config = dict(
    d_mlp=704,
    norm='rmsnorm',
    positions='learned+rope',
    attn_scale=0.125,
    tie_embeddings=False,
    weight_decay=0.027,
    schedule='wsd',
    batch_tokens=8192,
    seq_len=512,
    train_tokens=110700000,
)
Each number is 128 + 32 x the weight over its row's rms, rounded and kept within 0 to 255. Layers, rows and columns count from 0. Numbers have three digits each. The size before them is the row's rms in percent of the matrix's.

# layer 5 MLP down, 128x704, rms 0.132, rows 109-127, columns 512-575
097:134179140175116124132123113104109096213131128116125080085128180141114057102168164113089071094097120130146180128111118100182127141126131167065133114191112160152050101165133117096139169103157143
095:129130104106125055117111181071161137169104194108147136129155168095091182134123125149102212103071094131126168131124119119096161117139153082110121083085163169083176097143112067134131125174120151
103:155172136098105137124127083133190144099131141088124140092142106147117096115160112144199101119158137146183175165164116088104125083126138099162156083132124062091123071124164141134075128157092180
109:176106115117124123135112130136132114142106156161086093137202103134114132140117132091092121117122146100129115233213175139124095131156089153107113128104046080163125107166083142190158101189182089
097:141106180086099119093146149148054127075188108069100198088132125096193095146151107127112145147187085136107067067142118134155136133101087167171152137109113105132178116136086169109085145058177149
094:090105128164133075144131156138054171115119144158156141128118102092096128192174148164051119061147127118148115136097154132058116141140134159116161087154128123146144119157116104143138139113161153
098:136153113097064148148095123193101144125128118087075179157112162162110177079157169158126134143127076139127117137124160109104116124080163137085101123142126113146174095173176149164136110121149098
092:123171148127186192099156108080140112158079153085125109081168129134089149090131160076101106076198129146106108108108099131138111117152109136119163133150127088127169117126125122117087100091120168
096:154114120064098047106111148162104102109073113052088115121154143163096170157117164088227105176113101106120111180141087156156126110142108125167170102149125067129151169170131080146132099154183136
099:092121172095101177149105100133127134111153173106122129129090100116105167155066086131079155125110192173125120121158091120125125121128118149174129119112139098125146126176190149144105144100101141
099:105123107099201172160088109089147165205100176061163124163108069091118138175119144143198139095129068134139109124151187184141113086129165162112069068066141111082081145123131122132134149125092157
138:157161140122159144131108133100142073149214172126122063098124153135098143058123119113170092078192104084124160134182063108119122080112123142134152100133095110142162106103146131115125106129168108
096:129130141203119160187118148125152123079146124146202130141114118148129137186136068108194169162131172125068102110126090144106102148104174183095123114130107138171124081102086110155126102154099076
093:133114180167065120104149132137151085098100180159072103171133166106193123047098136112105135108160145194104178096115135099069169171196147085121107124152091150132179120108110118127118157152102116
098:132115100130143197075152068171181128152126162135129149096184172130155119115166066183132182163069174099185125186111139126113105128132147111110156120110159146111086186153179160116117089164183087
103:146101188136122128087132107124127156106130099121172129150125088064205084134177108138071133102111067077158121150108104105179174152120162162151173142123153091120167143217136120124147100131176133
098:173113126179100077075094128147115187092083150147168130105124090104130175100109135077091131172137139160140155121146150210183158161172106134109063133139112063136129142110110155127091123176101141
092:140100083160154123116140096140099106151123157058123062097163094126049159102107050072142087144137086173209125114154150065125163130149084120102157149137067072116088105176150148124121129076079090
101:090088149163115110143142139139129121211099149223097079145127104181150151120061119162149132116141114167093128095190153133146118085179095171105119115138164163089120100074131147147127147157131132